Weights of a small transformer language model.
Size: 16 layers, width 576, vocabulary 32000.
Architecture: untied embeddings, normalized queries and keys.
Each number is 500 + 25 x the weight over its row's rms, rounded and kept within 0 to 999. Layers, rows and columns count from 0. Numbers have three digits each. The size before them is the row's rms in percent of the matrix's.

# down: layer 10 MLP down (transposed), 1152x576, rms 0.0425, rows 156-201, columns 480-575
# gate: layer 10 MLP gate, 1152x576, rms 0.0445, rows 157-202, columns 480-575
# up: layer 10 MLP up, 1152x576, rms 0.0447, rows 157-202, columns 480-575
down156 103:511496464510510496487488540543497526553505455511527471476539490545499487508466507499489492496519480540494488453522520516485523523514500495495435500492460481481475520477459491449467486449537487511491497503476483466510523463516491574480505526499507527475513455514516478510494513491517489488
gate157 096:486482468516499510506489516519438497497465501538493487504511478476505500499478502503494490536469477493514466489525509509482520484479509477505490536487516529457482504506513547465515496523471528478516520507527527517536504489515489490528421474458520470479507471534523500494485518488510474507
up157 097:472466524477505499513493508469504447473523502480496527496531469506483461491520471486503517500502531513516540528485564541501485483515511529528506498541498492502505506472511528438461523534514521496513511509525533476496506529517445484435489496515463497456525514476514501473519470469494499509
down157 096:508537524514530473489544510521466499506488536500480481478524471506449526551486487524504485488486537534493487499530488504525502515515492513529497478481472547458504498448493485454522489439493511510497504473521484472493491538445506523494508484517507470476470532499495508485553484484484506474
gate158 096:526503503494540505522499512523452535498490542515491536505496488490542519476450497517472498434528484448514494470495497468496494491479514477517506527518516514524461506509499455501461497493512483484483507507521472536486529536484512508485523466495474505450476512464488512483526488503486487505
up158 099:509462468515534465464484501517496495522476480501463539494512489482473495563473490493505475471514495510526541481496482546466461499493517493485521465539507516473471505497509481481491553497519512460491506503495507513429528528521457516486497512506492505484480496496485460454514517513512453467
down158 099:520493502508489515479492544502523475537482518488481513504524503543503518494436499536433476453497492493494512480523466494500529488510484555466532529484530524500493518479514482503458524489502526506508510523505483524516511504490516499474506483547524518483515510500466466486498533478464487503
gate159 093:491510482471530527516530493488495517476498531481523500544441491477465511559548527502494520444535524466507495484491497516486484468512506511501497488507506505484506480508524428498480497506483493517496460504486520485511496488505535505496510500514508487518495498486586485524485503514430496494
up159 097:524523529476484513492516467514457530474541487514480501508541458509538472505506521503481517485481512509540451488487516498488502513499547499513498502518513457445477500530486520551527484500498472488538484508534506458473511494476517557499550527504488525465515491479520487468487495512502498546
down159 096:481529513500455523516507481466458518462490499503529520498448497456508506525479498530471494491532513488472516472521478485509525496513501537531516491529500484508504505498536489515467492514489481505513505504495501476483510481506498506447510475517518549538495504491521510501522512518512494496
gate160 099:488456506498508543493522487506464490543508525497506495494491463546484469520491482523451514511501514453572496505479474493518528515466457510496471540494500493526521505549479497549489485512493470528455503538511478489498517458496501514545518502487535498505479500496476481535521546508517515552
up160 099:481487453483474521461539523499512507504512497533531512488486518498522511486515505509481524501478458481502463508479498494493487481503536455524507513543486569479517554487462534482475486516515502528502550511474454456517530498472528501533523485463518504531443485531490453489561484430509464513
down160 101:510493476478527488515525472494501525543514486458508529530462539522461529474509536483533474504479514483479497494488506510515502450490516469512515503506486520495543492515521538524501491508495528530521457514499475530498527552487502503487540505486511529497483503476480482493459511528521467510
gate161 094:485536499503496507560482484485460502505478478484487476518510509523501516470491454507537471493488501538515499515505497487505486484496473533538540510537479466527530501490504500494492513500520537505538455522520483489516491483538451495511478548478541521473498475524488526496423473481500516489
up161 094:497529503523498485519487499511509452525477502494482477496519499494519514524551497485492514533512458488515483468474513492493490428499493478490522465503496492531528487517538496510497485499481504492515518475522479498512545486466474505500463516498528495498497507497486466545478489513516511521
down161 094:533494517501498483498441512520463538454477494530531486472525475502491494537493481495488516512535519493487500504526501482529498496509480493450494501516484482473499555500480489462518535485480467512493485501522537551515492508530511466488507475495449487532488489488515473478494553523488478492
gate162 101:460517554422545506460524484449532507505478536563503518487512493480508508509491498444522549459523472482483510539473477497489544464515497507523503438481505485493468497525521526527466551459516454474492516475492528491482471507549529479501482498500528539493471505482439454532540474508486508488
up162 105:531573521519512488510480490506512518502486474512524476517525483522524517535538480517528515491532501501518456530496465514529494473453524481489507481472537532506501469542503506497535512579515495492516514504527520484514428447493508471468485499504458497494517465475505465521488502500552535493
down162 103:510508498491541463523471501446500491488518473511519514487492465525477495514472492460487446494528459482478518525521474517448507471529474494483494477483510491463498518501520514488531486536472547507466503466493546544496515498519513435492450487502496517509477501539516510543530525511436493489
gate163 099:526500515521476511501513437548500459484474503521509494500535507508463504512475508463475469486484466468507500499465514489548505542503538463526466501491473472515491499487486516463491511563468488511518521480528518527487495559551512489487501516502498511468503517500479469539499511526492478516
up163 099:533522461476505520529506474512476536540540479523460468528479557554476518538465508544517504474521522510481516547481505503496469513487520535452544528480544464488508526497520448508509468493544449476516509526486466541514468496429499497521524498503508518460500494509509522505542522490492522513
down163 097:497492494511489507435486518469502492503546480504480547515481511503484501489481495506527485502529521512498499480515491497530492488490532497500511513520489527485508502517492546436470522484489487497475526555478524475452459524485499546491480491520479506496495524518475496540464522481493466505
gate164 098:512492508531523484540465511514524516515460528502508511501509528466509524493509522504498472517531531477527460510540513487577466531518489486502445517542459514474503479514493477515514517473415511498479525469541486507517524505490515509486476497476511521440511482492477482513529461542477499445
up164 097:479521498522519557476573518464480446504482510493473511522519555517501499505521496529509538502490542459475540513483543471484457502464518470498466529499500467474498493458499487528467490445537479553492496494479549485499482501516487485474464505479505552476478492505509495507487519490513527453
down164 100:500493493479471484491481525479450481511552451505575545529517517534495455504461484512482477510493474525515517508535546489489520532527489527531492451499488509506501480491507482464494507522497480520494472489463501495498508499490488472470497479490498543523529506528465494493504507483529477529
gate165 115:507465515490489490500483512485525538516518513474532510495510475478480462508483518534504506507483497497447497536486467510466491488528444452498522519512496500512481542528475440533525512475470490509509486435496481497467489492480513518481496508467518520464446493466502518470457475443538467518
up165 109:509481494505534506482517495513530484525472489511534492493495477484481527532509484485478478541471511503508502489505543498489502477507492503488426477477536495490480492468480526461450519483520589513442474532513481529477527462523540486488499538501469495563536510534483526489506522482491492478
down165 099:490494491540525493451523453519487492539472481541506511547502510534485509466485449519499533506492505463492522461510464477486495468488518510519487526530478510503495494465558564527528525533498487512484464553495493475523489518500516525520509496513462503491536485525530502513508509484474518447
gate166 097:526468510483509508467491491453486493494515468458498493491512519487514504505507489490515495457520499515482484484507517515507505494497471482532490484526517514517518540486534517497504510521494520531480485470488511495556532516492483514560473483473488531549505551497504480471496492503494464491
up166 095:500490512535524485510536498485502507476495501531555504489507492473482518486480503516480490511511461499522463511475462441495495533450513490498507500502516505478501469500506523515459514461461506453525535487486540529500482476453539494490494522531517479526497475507531517485526493479508507488
down166 094:494469528534504527460503482516455494505524477490493477514523514526453487483451492499489494480453532519477508516517547479515478501552467537463491534513522500539495493524527511500516514509505483511530480465502528459520487480502525531524490464508499500481520460496497465502487461521477537532
gate167 098:495450474520469496515501505512486528464513543500500517529477516516474508540508477536499553446491544477467503473461504534468506514507478489503472469522510511539546521501489496506521522488504471489459548499527517535490491537517444496514502487521490536516508501505508477520473454486520500483
up167 097:484505468494476509489537477510474530465489477546484491514493517537494495512498479475493486512525478526510500542508504453516508570442484510494523509530530474502481507483489493498509551488506524460494491489446491508489521505506503480495490513489490469518515520528477507500454489512467474509
down167 098:507474486549498498536528460512491507450518516493479506495508512447574513504493542493504424529487477507482488516500507506492521533486497508501504504532500516478518544555544534505488526490532486483489500520498457469472452486525481513534519534498514489525526541470506476483483477516516506503
gate168 096:496463465485499545486501473510511468518511515507565519500515486505517457518522518516513543510505498531486500502503485486476527538503488495516533509502478478476531497490526454527543478568466497491527525490509515511497539494530467504515490514453505475494487542521485487485457512543464542539
up168 098:470505489531538511448531498486535456506468507493537507492498476531515484440494459476503489509503491492496499511540525514488477542514503445465518500466512487523525512491520494502505453485487498489475466488478518485498562476500524452526457550520506498516528481547479540478487522497481508488
down168 100:489500492466486468471500496516526516509495484460485473458552491512567494498511494473505465499518478462440541516462527464522436499509495490490485511460503524539518519522511521480493491505524512523460493535470491481472493503464545444489485547528461549507538482537513488533514517482495446496
gate169 100:494481539487512491513503491499499572493515506491483526511496484508519506528506477516515495521544511489498498495485528492481528515512456485520506431546535467515506526487531475469507512492460445495467517499478510482479533464542440493513470483530518489496510476491527480512446536508496495545
up169 103:505503496474501500462444499520514493493512491493527484469520480492551509485487490524481509533482515513461557518523483517494522493487490523509516503504516469499543462503497495516488522451526519515519509514500478547478528489494529501560506517477473483502488506477442485491515477487505480508
down169 102:474488498508501459454493530517491529482507535567504518477529502529510529490489523465524497488491509489478502479498504521521538473472523496505505477517494519461534493505471481513526503483497510505485517475511509504496502526518512495471508512486496516512501514530551534455477540503530557495
gate170 102:484516486475520515548509457484477493541491514497512516513458459460536490539501528446481503471489539519526502482479497490476511512515509485545528476480502513491551540551546484475478488528501458483514487524503520443503470481538489516507497506456500495492504525518496499498519477514493528523
up170 099:492533494522484492510517509498497489451504519488451467551489515493508541513480487473504482464504501505522513494493533501490529513532474507483509516508527494501505492510505501491503461458493529520516527505503470475464493487523503493455496509477484516533532494540502489476539501498486521452
down170 099:517499514546503457501515472540518527464504482500462509512523479512501470522499499528472480528506497520525517489493509466482477500480498520475510485473501469502462518508507462507497483514457520489494472529475544502463519495549486522502464479516504491527519477481491533507542515508512529483
gate171 102:504457474530492550523478526533467487462461514530503549532425539480512496542531517480511511478506511514491480492493503503518542503483489523508522504541512505485518492550500515503473499474480479557507484472496499492475479481507518500510499491459478504512500486554516507495512480500480500456
up171 103:521493549501475494492467492501558494486496513520565540514485512468520500507501497444487523505466477517502530492497491499463488474521491445527505507546511503508511465506497496486524500480485476478486493514507430459498522511475523504520522497525502567516493488503417497505506505486479476478
down171 104:497480491527501508491475482530477497472530494513489507493487464480498508533509536458482565466509475478521498527503513491478523518475489495508496500505546512497512513479512538487493462494501479494495494527502501494544492504497475449517505483473490527478467514486480507531473499504504519520
gate172 094:497483505470499488513503547517478538489496478488526469484504469466517499488479485467492494464558497501472535492529514516522512505488501505449479478456517528494451504496564475528551499534480500506494495485515527509498508498545478481518494538529493509545488513496460499510485466512559452518
up172 093:488500537564478532509500503534507504475551441496498495471503461486459499491485507525502542467430511512495437472489508516475500516530536511557474495498492476480523494483504508463498509473547558547530465506501537456547441487522502506524547511483521487467508504490496544484518519530478457459
down172 094:521496513503550519487530497513519508516474513542486500519500460508550527478464523498503519505502507491442492508498489503509497468522482480468502542528497469501511504520523503508522532493500534486495496450488529559491510472490510515484438516494425465495522481483528484513508498455516514490
gate173 102:510542525495532498487513562509466488510515541498486497472521494497482498489482459509476514498517540447461503484467526477515482508474508477475461570501461492567512509527481520487520470460507495494478543478499480484467503506498492515539510543531543474524463505525478551512476502477488496549
up173 102:512477470501550519554498520534551477511488464493472531513511523520475478487481473498493481488511527480481484499495537466488513527479519498515493466495506511495493534469553484495544511491538513461490507486527508520520527556510493491506472481497520444481480525493540491497455475477506516512
down173 099:488486468512497513475506532478481482492489482466489507516510501497533514427524474511527504515484512520500516519537548497516513450515518503499483544549476498517481528524503477528503517542489517488495516478527510495453502555521474491495524489492507524475483501479511505509501473532531526519
gate174 098:472489523505476511516503482512481523478505534511512496492504507466483500528472523460505537466493507460442513537474487512508503483474441509496497520483467490531487507503487500468562509488503512510475489476477481465456498525493492541491457527506488515510500516478455483458512478513476513539
up174 102:468489449445525478489459491490519561536483519501473493530478512513505476505500496533466495506478468480522475542504500518479432466502511472492527476481457514502501496529461531495503480535537447553542508521492495511526511534495490524489488468503494492476502492495482487470462496459497515454
down174 103:525467510485517453481484510485451527457523511459441468505512524510528484475472483523498497548509491525499488514488486490473473559478492477520525497572506534503496496508488472499522463525520522544499543508549507464485482530504461507478523493442511488499530472508533486485541479471513522520
gate175 103:469504498515482502521507514489478512490489484495509529480517436468504524509535488512537480501519483471529524524485485448531459484520496520518514492512540493501494546501483544466543445453491551545526437482516474533504489513513494520500524489491506501509478483481520497508502509511476497483
up175 100:506550495441527541529464509509510517544471519478478494546496450487502496531509502486516489520482544493514473487525519505461516457500498514474500495505474551458497519500483511460520505503492522527503531517498535453500541477478505511502483491491537507535490487511491515448453479500484488472
down175 101:496505498446468536527484522489525480524478471488493491506470474540496510464466478490493535522478508505506451499498519514501511490461457517499505497532545501507559541526502511496477521499503515471461518526500508451493493475513490539519503505504525516524491521523488475496496561530502509540
gate176 097:495505473522472489498427495498467509473509512489476522520480506469496485469538483519485469481494456538479486453495492472510489487507538458529498513510479462508500506545536491491485483530519492471484501509499514459507517507494456519472505476479517481483510471505512487463510471494538487474
up176 099:473496482464543525512518517503484514515507490492496499477489490493503518496459535471471545500523473505504509497468468474524541462487519499516452492482510524514476547513542532506538529460524519537490526504497502493520472501533501493491496482498482458484522565484481487536463454500453538482
down176 100:517487482516505498493504529526485498488482533471494522500454511480460469547494468467513512501482496532490493479456503511514507517483521497498468474502528554529521471520466500491457485443534492500519479462521476486496509517490488514509464480469511508484514493503553509486561505527511480543
gate177 103:505515497525510526533479493492464519491469467505439519525446495471475473507541509493468484517498521498483481521519497509469505476494504464546511542517506504478553490518514482493479565535504468498528492480486475506503487502521509514444507487481495550522498501475512529539463532570496515471
up177 099:483525511468516512492539448458541524518514495506541525460525537511471511479489490515499480468522521493453517475478545505505477490487486517493462569526489476522468470495515542463517472505447477493505494526453477433459477489507515499462486512506516483494486469512511451501477497516496502528
down177 099:501463483536473517475461494506523500493512509495530528495516512527512543463464496469494520470492489534490505520508505497524536507483436499542493505498499499539510476524523512481506481498450542495473527514496505507491517545489474412517493522489486490553502517487505499493503504488498514494
gate178 089:495516528476527447493489497479515508516427485454500475479481466501510484466463497508582482463499461549527510506510471541484524483478493516511526480477469483523493487523499489516543457509538472534505451480505532532535466535497451474517523511522505472457517520539494501523490483510475494525
up178 087:493527517504491470509520475477468462499518524483527470475524480533501480467517483486486434536467528490463481463471503461514495480458506496516494529529476482552488470526524497526522535532487525509488471526486471506494556506500483486494469495538513498509489516478504513471551504482511536478
down178 089:525503488488510500461474499569543475467483510499501528529510543441456505502528485497491482511490491508464492505531516503504480525511470484509529488525477494477529518435506488509467466501480503482506531496484516511488487490510499518499495535451439489513489529520496490490472535492506459449
gate179 104:508496512502493514477490474499485462492502509501482473500484503479482522531524507511512548499489484499508502511492447517483500446542521517539546522462479485555524506547522487562509528482472451545566482496538476533499468487516524506538517487504543504475475523506507538473499517523503551530
up179 102:517477496518504473532475514495464517494465479500553515455480474492497503478493494477462555469448491503497477437531532481514542478497472520480457482521512557491466469451479506529477482536498461544509521550508472485468531502491529470483477551551484511532469511508490496506507448533494487500
down179 103:462525482512476468492534466502521537470475501496509483498510433539521456507517498500546494477486475475534459479515542437498495505467465520486505510463511502506488497505460516512521521508525519535512556510521518527536493516479509498503520516479544503570479503482453528478478554460512472465
gate180 099:504509482498448514516526490524484516486510492496483476499494535501464508517526468484516442514511486494514457504496480518503483520502456552458479482502538539526503535492520464466467513474454475511470539532463473464543483491508502520499472503517518492494508509508503483508516465492518508499
up180 098:477539489477502480547497510520482519479459506477488514500502484525476496532486519511530541522514451496510476482523528529460485487448507507521493441521463498501483520513490463494489473484501521486524495480530527517504447542515457500477525449502469511509496504493520522514481446501559529507
down180 099:487486498521536517498489511464527491494539524505494488469500516499485517517485460496517514515529494547498502496507522467489480492479509538456529453479537467490539492499525465486526473514475499516468493497485507474510480491531542473497511521530500506519533545518491516463519499478517480521
gate181 100:449462493488492472485484504461500509502493517536514534540535483510458497522468527492472477467488533482470542533485492511517512515464511557470516488488502519492543479468485457488477505562479466496472494455499463521520514507500500485486492451472501516464473504479510512524475477535533477480
up181 099:543471502487477514489478504485531550503482440530486486521528523557504481501460490478482502520488477513515495493505505506494461495452506487500472507484514460497529490514482491493519515530503510505500505541529500557504474530484524486522493519516463535510489452515456515527508493509513477520
down181 095:471493499469495509501506480473498508510481474500525555523453490497539510530504479500519466450509531502486549500471462473494514475534509546524501482477493474525530482490514465515482531520455514501481493496474485487502505513555514425534532494483487488486489497498512516496486497538540494493
gate182 098:499491503510544488527470510464515466509530514500497515539484507488467518510497490466504491500497521498505489478521490502505552543537520512474541508535498474542552532526507527530507495486482456530487465498505507486523474543548533520497443472493483531482498535506506485454509505534487513497
up182 102:517524514481528552528515503495500498526499510511551502482464485488499508519491453451482488537521504490479506525503496527491511522524500521516512499524493530514523524497483473503519466523499495536488510536461485431538510456499497510500489507518529494540505520503519492501517500468523438539
down182 101:504450502501500532511520500521512490528520478504508469515480489491486548520521476488462514509537504503470490519506511493455481483538495468488482467504490505523524521497488499478524515521497481520491509533484524507534502471517524492500538474487561438534515480516507512448489471501497465526
gate183 100:487519444486490492536482470528508487508482507491497520512522517520490490532563525537488491511510495559490531529481479501571509530543501474551511527505481495507518478539510482524494538477522438521528509459502504448515484503520498514513514558521511514485509547493542473491524485546555507463
up183 101:464473483504535517477483485486493538479498510499537493475523480520465470488486528482490462512514460465540529538489513492502483504502511507540455463501494467541527475496523518528516468515559512512498487465448525518508504514488522490520504501481491516493475488485501518500491490537529464541
down183 101:471505482515552542523508510537439472511496507509499478500516458508450502496463535511530542543533505503532490549504554472534463491478476508526460494525467547446498459517507509466506491506510435527517517496478461519488490470518494508512494485500512489492504519472468490530497514548466462489
gate184 105:533492495490485536481452516493513512507565509511482471531488492525526510481508515470511513507508505549486518512528485494505538550503492488509505531537486486515499484505525464549469480542450443497497493506495512493529488471523458516494530487501543530472494489476493488504523467500501456496
up184 105:497494490488535545510496514512514539479504505504571504473525483509483485479485491467473541507456546505532521528479533520493517458442491539513501503545470492486505490499479518476507458497533487508489494515533500519503509514460470512505529522495492459449493506513503502488495530472487513494
down184 104:485476521478485529482520533517524467529522518511493440488496548484531553463500464466495484515477522493492536481506488453522466488507510507467526483540514451486502494460495519526497580541483509489469488485496516482515518532487483556502536517513467502526500434524506511484526496517507489497
gate185 106:525509504491523502507486515481530521537503496509468478501531522466533526494491529506478534463503574485508497497499518532535503509515483478468505509509469461513501480521502480506506495501543531535483515504500499528527476540532510490485503498543480535478506472477471479513525493501502512487
up185 100:499505469521470472479489493482470489461504506538525522508503474502475475466533506515497532508515491489497510466570524482526494495527492475529536433487492491478495506470493495518477518530487492475525481445521524521503539521499493483499536524520539527504520471539496521526467510493515523559
down185 101:503525505467515465525503535477510488510503505478496511545522484512511498496478499497539515490516556504516459495500483533525487491486471523488479550524485504506532489493526498521509481492547506505459462490510492474500505506534474490479516473513506481514484490497465465493535518502510494465
gate186 101:501516477539526522440446497496441491484468488493514502532477490493492503519535482520502495448518508501509529474488489519518492508466467542480501480513459497484538510538484460512499505517511477513488570546476499516474521464465495516506495493484477498516457493511508482513469457498561527499
up186 097:542502458503481511514520548530529525523484470495497473467533489543503497519455468485423502541470464485474506502477540483511535506487512517515481483506540518511506497484513511517509484488517501473477493501540492432492517480504490467525486511515500506468495523481476484478479483464506517499
down186 094:546480514530543546532511514481481484525487501490501513506478520507458503483528516524517502521537519459468527485497482519494487490533512506469505499499459520519536489512533493508480544546479481475506482491507536522519504483553517510483522484493496516502504528464489480488456494476453527500
gate187 097:510511479491471508455498461541478491458517507462517487493480505467453434527511477500535471547496497486483477506503539498507531481513525476501505485517517528518505490472532488524442502500502526539499431457549499504493487527494501531516452493516515495450490509470521478502495508550502485504
up187 096:546474498517509537547495499478480504547486528475498513525474509519481445488500518463485520490462542456504529440490488509510479491500517494451461502457488427506549463516524531468512519542482507497542492557499489454508528545478549505498488507488506473511476465540467498489513526509577474544
down187 098:515517558500449491470512508512536517484449506510474517504521513482505481522455551458495465484505523515478516510530451529540474560513503537500500526484491512476502528507516522461511491517507501478512504515499516479458502550494487456504498487515523513485492479511474478527500483497482493448
gate188 098:492473480502481546505528485515478529411496489504527545478512478515487492509535526510455496490522498498446519473508509514534462496454485486509500515505533448549511504522518499520434502530472440452490494505493514464534505557490496504490514456510508462504541531498509484513508480490497486547
up188 098:475553473479500491544452484487540536471508504508533473514510512465463513512459470489483464510497524477493498534499496460466558461502487450498516522556488523519493486484449496496495474483487527515469554517496509490511484485466505476490470500515475456498467489453482505467479485509510511475
down188 099:490468493477508506492485539474455518500485512490497492516525475504477515448508502490544523500520493525541552512514496483503507511476524483517518503530458487522473475490469490505511475500520499493538518493474489520476478506472496502477480521523480497558480520473498469519537499485487499519
gate189 095:520511506487504499470514505484519528513497513503556485516485458498486462512506473506491512500504495508541514519463494544515487505529516509487570483479485512541509547480527530462507513498487511446517535490496550506494498490526506518462473521481516491489490518540488549476453474548532521480
up189 100:526517477498523485494482511492535506556524527487545491478540492489471504523533505485449527475512502466528446496498498538503538471528469529504536541474520492505489528496529521512507505465515522508511504482515526554529510513479537504534468494462495474525480491538457518475489515492437509521
down189 101:527499480503494481516469516502491518488516506526516461526478517520576493476521500462492492493492518498473543541528486522519528512481510499518542465473502476506500517467492483501492480489445477509498498473473520477501545532486525523465498501512530487448505497516470465486553474482500507507
gate190 100:507479496498454490525531548527471538520520513509482489491471497486470470491508532529489467483487480488549506501500490512520488537491479482541472525503464529502488478530546494558486521519482513508471523497507507495553490519546483540515477482524492526492497509502503464476449489504483520494
up190 103:499526512522422485498486510519512494479512466481506548499519505557465505517531492477520536502482464528457493505534471467502501518479528491508502502503522488484495555499524491490539485504512515490494534474531451511473487525480505495508520500441464493522517488542471511479497472491497504471
down190 103:485517521515484504479510478496472498461512527475515507509543511483512543475495512492434517519484457521523483505530533559510479494535526481511481534519534532502487503512538479547513494505530469479488522484511488492474522525473504537513533499525522482483526500526475485522462502517476532490
gate191 103:472497513443508493438510502522497489398496503475540502500472523481487504505502547536490502507526533451518498495523489486537484522503518512505537480528489490546521512541478485549493547466468498490476503505464503532497489541498524507503465512480498486478524513468525520504485485497508528525
up191 101:494506518479478496512472483523477484453532532515511514506538457523493500502497526484495470527479531508505478541462479493506520499459499502472505476477490535528523539492512492501512480500475505523485525499504491488521484527490495534488558527490480513431501547480520499536512444515485516490
down191 104:495489496492490514479510519511463534470479541548541538498545489518536469535513535505507470498530492486524524510490478511515528527504505512509462496510482469547532511519454511496472523508480483492491517462485512514530525480503487503496499484480468507464517496477489546514472505519525538489
gate192 097:535483532497470542516534497533472507494481531499510545501487541526485550470515503510494528468475523501486501523508481498451459508520475481512540493488514480515505478514520523518494494468483489528533465516490512515502486481487474536478523513474504499517530497475483476521515506462497499516
up192 096:507446508510478468504497485498484501493468469499498507458506523484450520535497520479471542537544518507461523534471517486498505478502507498498477489497489485522466454465476510463503503438501486488509511496495496439485466525512481501494483489504494456472497548460492477524513503473482465506
down192 096:527509501494472527508482560468485512516523538520505479499463497522505494513474501496482486477505487488494490487485516494526463506546500483496538491453480486518490467510467506509474474501479527515512519531501530498473526456467483497486492500518473528468503542489478482544508462478473499485
gate193 094:519480485506490498489508492505522488517523464533519456456538491503536496506478505509473519487485489484450512506519490469517512529525508511478500464485500460440517504520502489501467507522503491517499547512533463482529474510475493502459538499522530474498507481462494512524445486516542492493
up193 092:478473549461500517526456474493455462531496480491479500474463460517504525487524501527531470498480467514516462502521487507533486447465480536466491493503538502517504489509484464522509495498500465484500473485496486473506507477466502464481560489501498520532477526551537492470522524468515503487
down193 093:491467486539485491487509505471521499481508480493561515478538531472492493538498517484495508475533484464472518512489514506514484543543541506486501487485499481501515503503513497490451491511509516515520509504540524473551470513535502514519447488485514504461500466457488545472448489544469536506
gate194 084:471539503503502495496495466502499508456495491499512503487488478438490551532504497493530508487549492520485504459487494495499520527457493474497550485478505521488486507497493545498514520483489448437479539484451452471511489513542491452496516501477507456541488487504516495478506504483492469454
up194 095:502514502475520447523486523514483549452507545527512486538451473512488505491513538507478531509494504532515477534480535531476516463460479480474468496471513482507460493513461528489476510504479475510528506504469443463516471546481475527486511472510531484530499494509534504486518523513499507473
down194 096:438496475484482535531476507487457575488495514471453503528470476510481471482504528495513515472498472510501473505493514489488512479496528492443513474513516534486474496511478533491482494512492494496511500513459475442513492540468462560481517470505518537526527478529526511526493515495493506524
gate195 097:541521503494490463519479515503488529540500505543514471504489487508482535510459508454470526451539505518491492454495524514518532528540497493501493508530509523532524472484527501508507467546509463490488480493491522523478488507480493469486513527488529514520501514500507468490475512486507470514
up195 101:489509461473533504469469497495533531496509466486501505482475559516487494507506486504465538512511487479517495501491546491493498506464488491479489472544530526514530520494491486525478486469513487471514516505527495505422509510492466517504528455538561493496517475532497508438504480503475544465
down195 101:512509560496470528520506542499505501481491495505457483517511480475545511500447469490480524543502450439473584537473518521478475501510473503505457544461470498512478410477540486494497528508522473468545480490529490556473518506528495457497510541514490442488434460499497518544498534522485509485
gate196 105:521495508528460488488533507530526527497502477473517497479532530483501526497528537491503504500498531518493495470495483443500506501470443488490523537489467472476500491507521483500471469495515511490475483470481528455549523497521485507483499501550483478498542509488535490459501477518507467519
up196 096:502474493529486456523521485509507478496462534509521498471446464487499466508490459470482522525496489523473496491536504542487545502504489475532452467534469502527500467529507543524493517471486467442510471461517469503472483467449485523509493498477511448519479472543522463506452489533483506480
down196 095:540490465499481525462517483517526508485492408448491501486542507515501521508500563552532497510525497489520474538488491475501465523487506507528493518488485502453483502492485510524495463511501522520515502472538535460499553527533515519468496535535521542465520461476475522443517512527547528499
gate197 098:489520524478481506533487499531492496511493462508531500509493491475481454501501454512469491541493570490489484507472515523531515472481491549518462498522481509476489544479491500526449493510490513481499492534512508539503488538531548500505485501526511493457509522513507473506514448480531523491
up197 097:550504510446460485519507480495494521503514505476478518504452523518464484453460503506463490475485535503493519480526495501495483449491555460519542475519493501507536556494491531494566506532519447532516492525507503509504451492515486500497477519460497542477523472515500550534476519519477490515
down197 098:541526471495472472528462478511511452478466481509486440520513512467491482465519480514498538492486478428537452484531506448520499471489515495491479480467523470476506486502542510514512464481504499432501524530506503469508473525522508510472511481502512510553460533467506465516528493503500525475
gate198 089:502481511500421481511484484492460470460469520470509477494495523458513514470513501514497524524504482514489530464452477487509515562468509526565507508522496495518489481521456518481522469490486493439520526511491512460495496499503489523488543462485453466508478469498467565459512544490515495449
up198 095:516500464486530470497499519489527550499502467485529522518496468530534495511488496524490462456512544508510474532502508465497452502505482504481501479480530516453507455502481517508461527535486494508506513466527472487495496509518513507487457502502532516492478495510498460515504509493490503496
down198 094:490515485511503465511493499499567530490504490521514481464516504510498531533479518505459453526527508499527489523511468483491466487468521516507491490540497542482499496520471535471455504508475514525487520490512460512479480487548459566510486544525531457495528494506498489484494503491489457516
gate199 099:508471492511523488523495449490480478503486519509500511501515490484516497439509462499481471489500483447534530503453426453486528500498466524530458512539476494488479499522510524526483476515451476471492518473493500490502536517526502478453491503488469525483475517484532465548488495509462545519
up199 101:513508488546536523477500448516535525508465480502500498565511490491493459494509488503450461495464491488519485499564511491510520482522513516512456498519520467491497503504523497494490522530466496512511474508491491488505518486471472510511534495487484479471517498521529499505527474485495488438
down199 102:494470494526514511455533557484486524519483457514529470495492533518459510499501480509471470479476515531505534461496535518498449517474478486502456511502508518522504501511506503539497481451509502468553491466525495502486511508498534524482507474480528545472503509507489503468558506518491470523
gate200 101:519518500506455486474514509479454484495495542485475501505511514494499466500460467496501494481514508470496461444512471510483505566486495501523488464550482482522520498448505523503483479516503506512485500489487501524507512510493478502508526486531515484526468468503522475496489493501479499523
up200 100:486494468455476477537506472519480502484507519498516515527467537539486522494490561489513551498530531537524526475521470512533516491472524514508461527503491487475421485501496482434515513489527499504532486493487472528503454504515487483502484498481510469529501516518491500510445458484474484494
down200 103:440481496519487465491520484477512477475504482476515462501547473514510491509504501471490483472456518488491500534447470488485509482502523515528469507538488519513506511531522492540462502478475513550529489501517498507480510500544464538522545504505508491486475499494473489523503489535492579493
gate201 107:507521484497498474526497485468494524483486515500480520482501491469471505514484497519490525524498505493515502501480492460499483502494491511490521485511512493470501514498559481488474491452481498459516501472508498517478477491486531515535507480500461497487495528496504454533495486467482521488
up201 104:497498508480520488512507457520478525543536515526510509549487497521507551498472503511494501491541488462477525496557509518468552488473528532576484498549497470442503481522498500551475479493485502486501506451507499497506483451480479509460530523503493537518501494529479515496456480509447506523
down201 104:475528474477485494531482517464516507486475532476487474523490531496495496540498493470489450527500500492493530463501482510467475485470458512491489545477498511461465553538467485509491475501522504483532519497470497504460485519504496479496470468487511471509510456470494471484505452464509501474
gate202 094:487464484451527545460467549493490533525491490489491472540494510495515524516491505456495507516530493499522509499477531543495489506496529527517543472521485495491483510458528504490496540530515486508510515499499493484513480450501442518545476500517529530471496511501521502501498466502460540498
up202 095:495529515512519470471485515461502519530516498461507479471546456513543477529513482501565495525503523553479464478481544525503499532493472509485481519549489464502536483517532434510466515521475476488462495513521501499509485471511512496515476475504508508501511498515514444488479484525497473491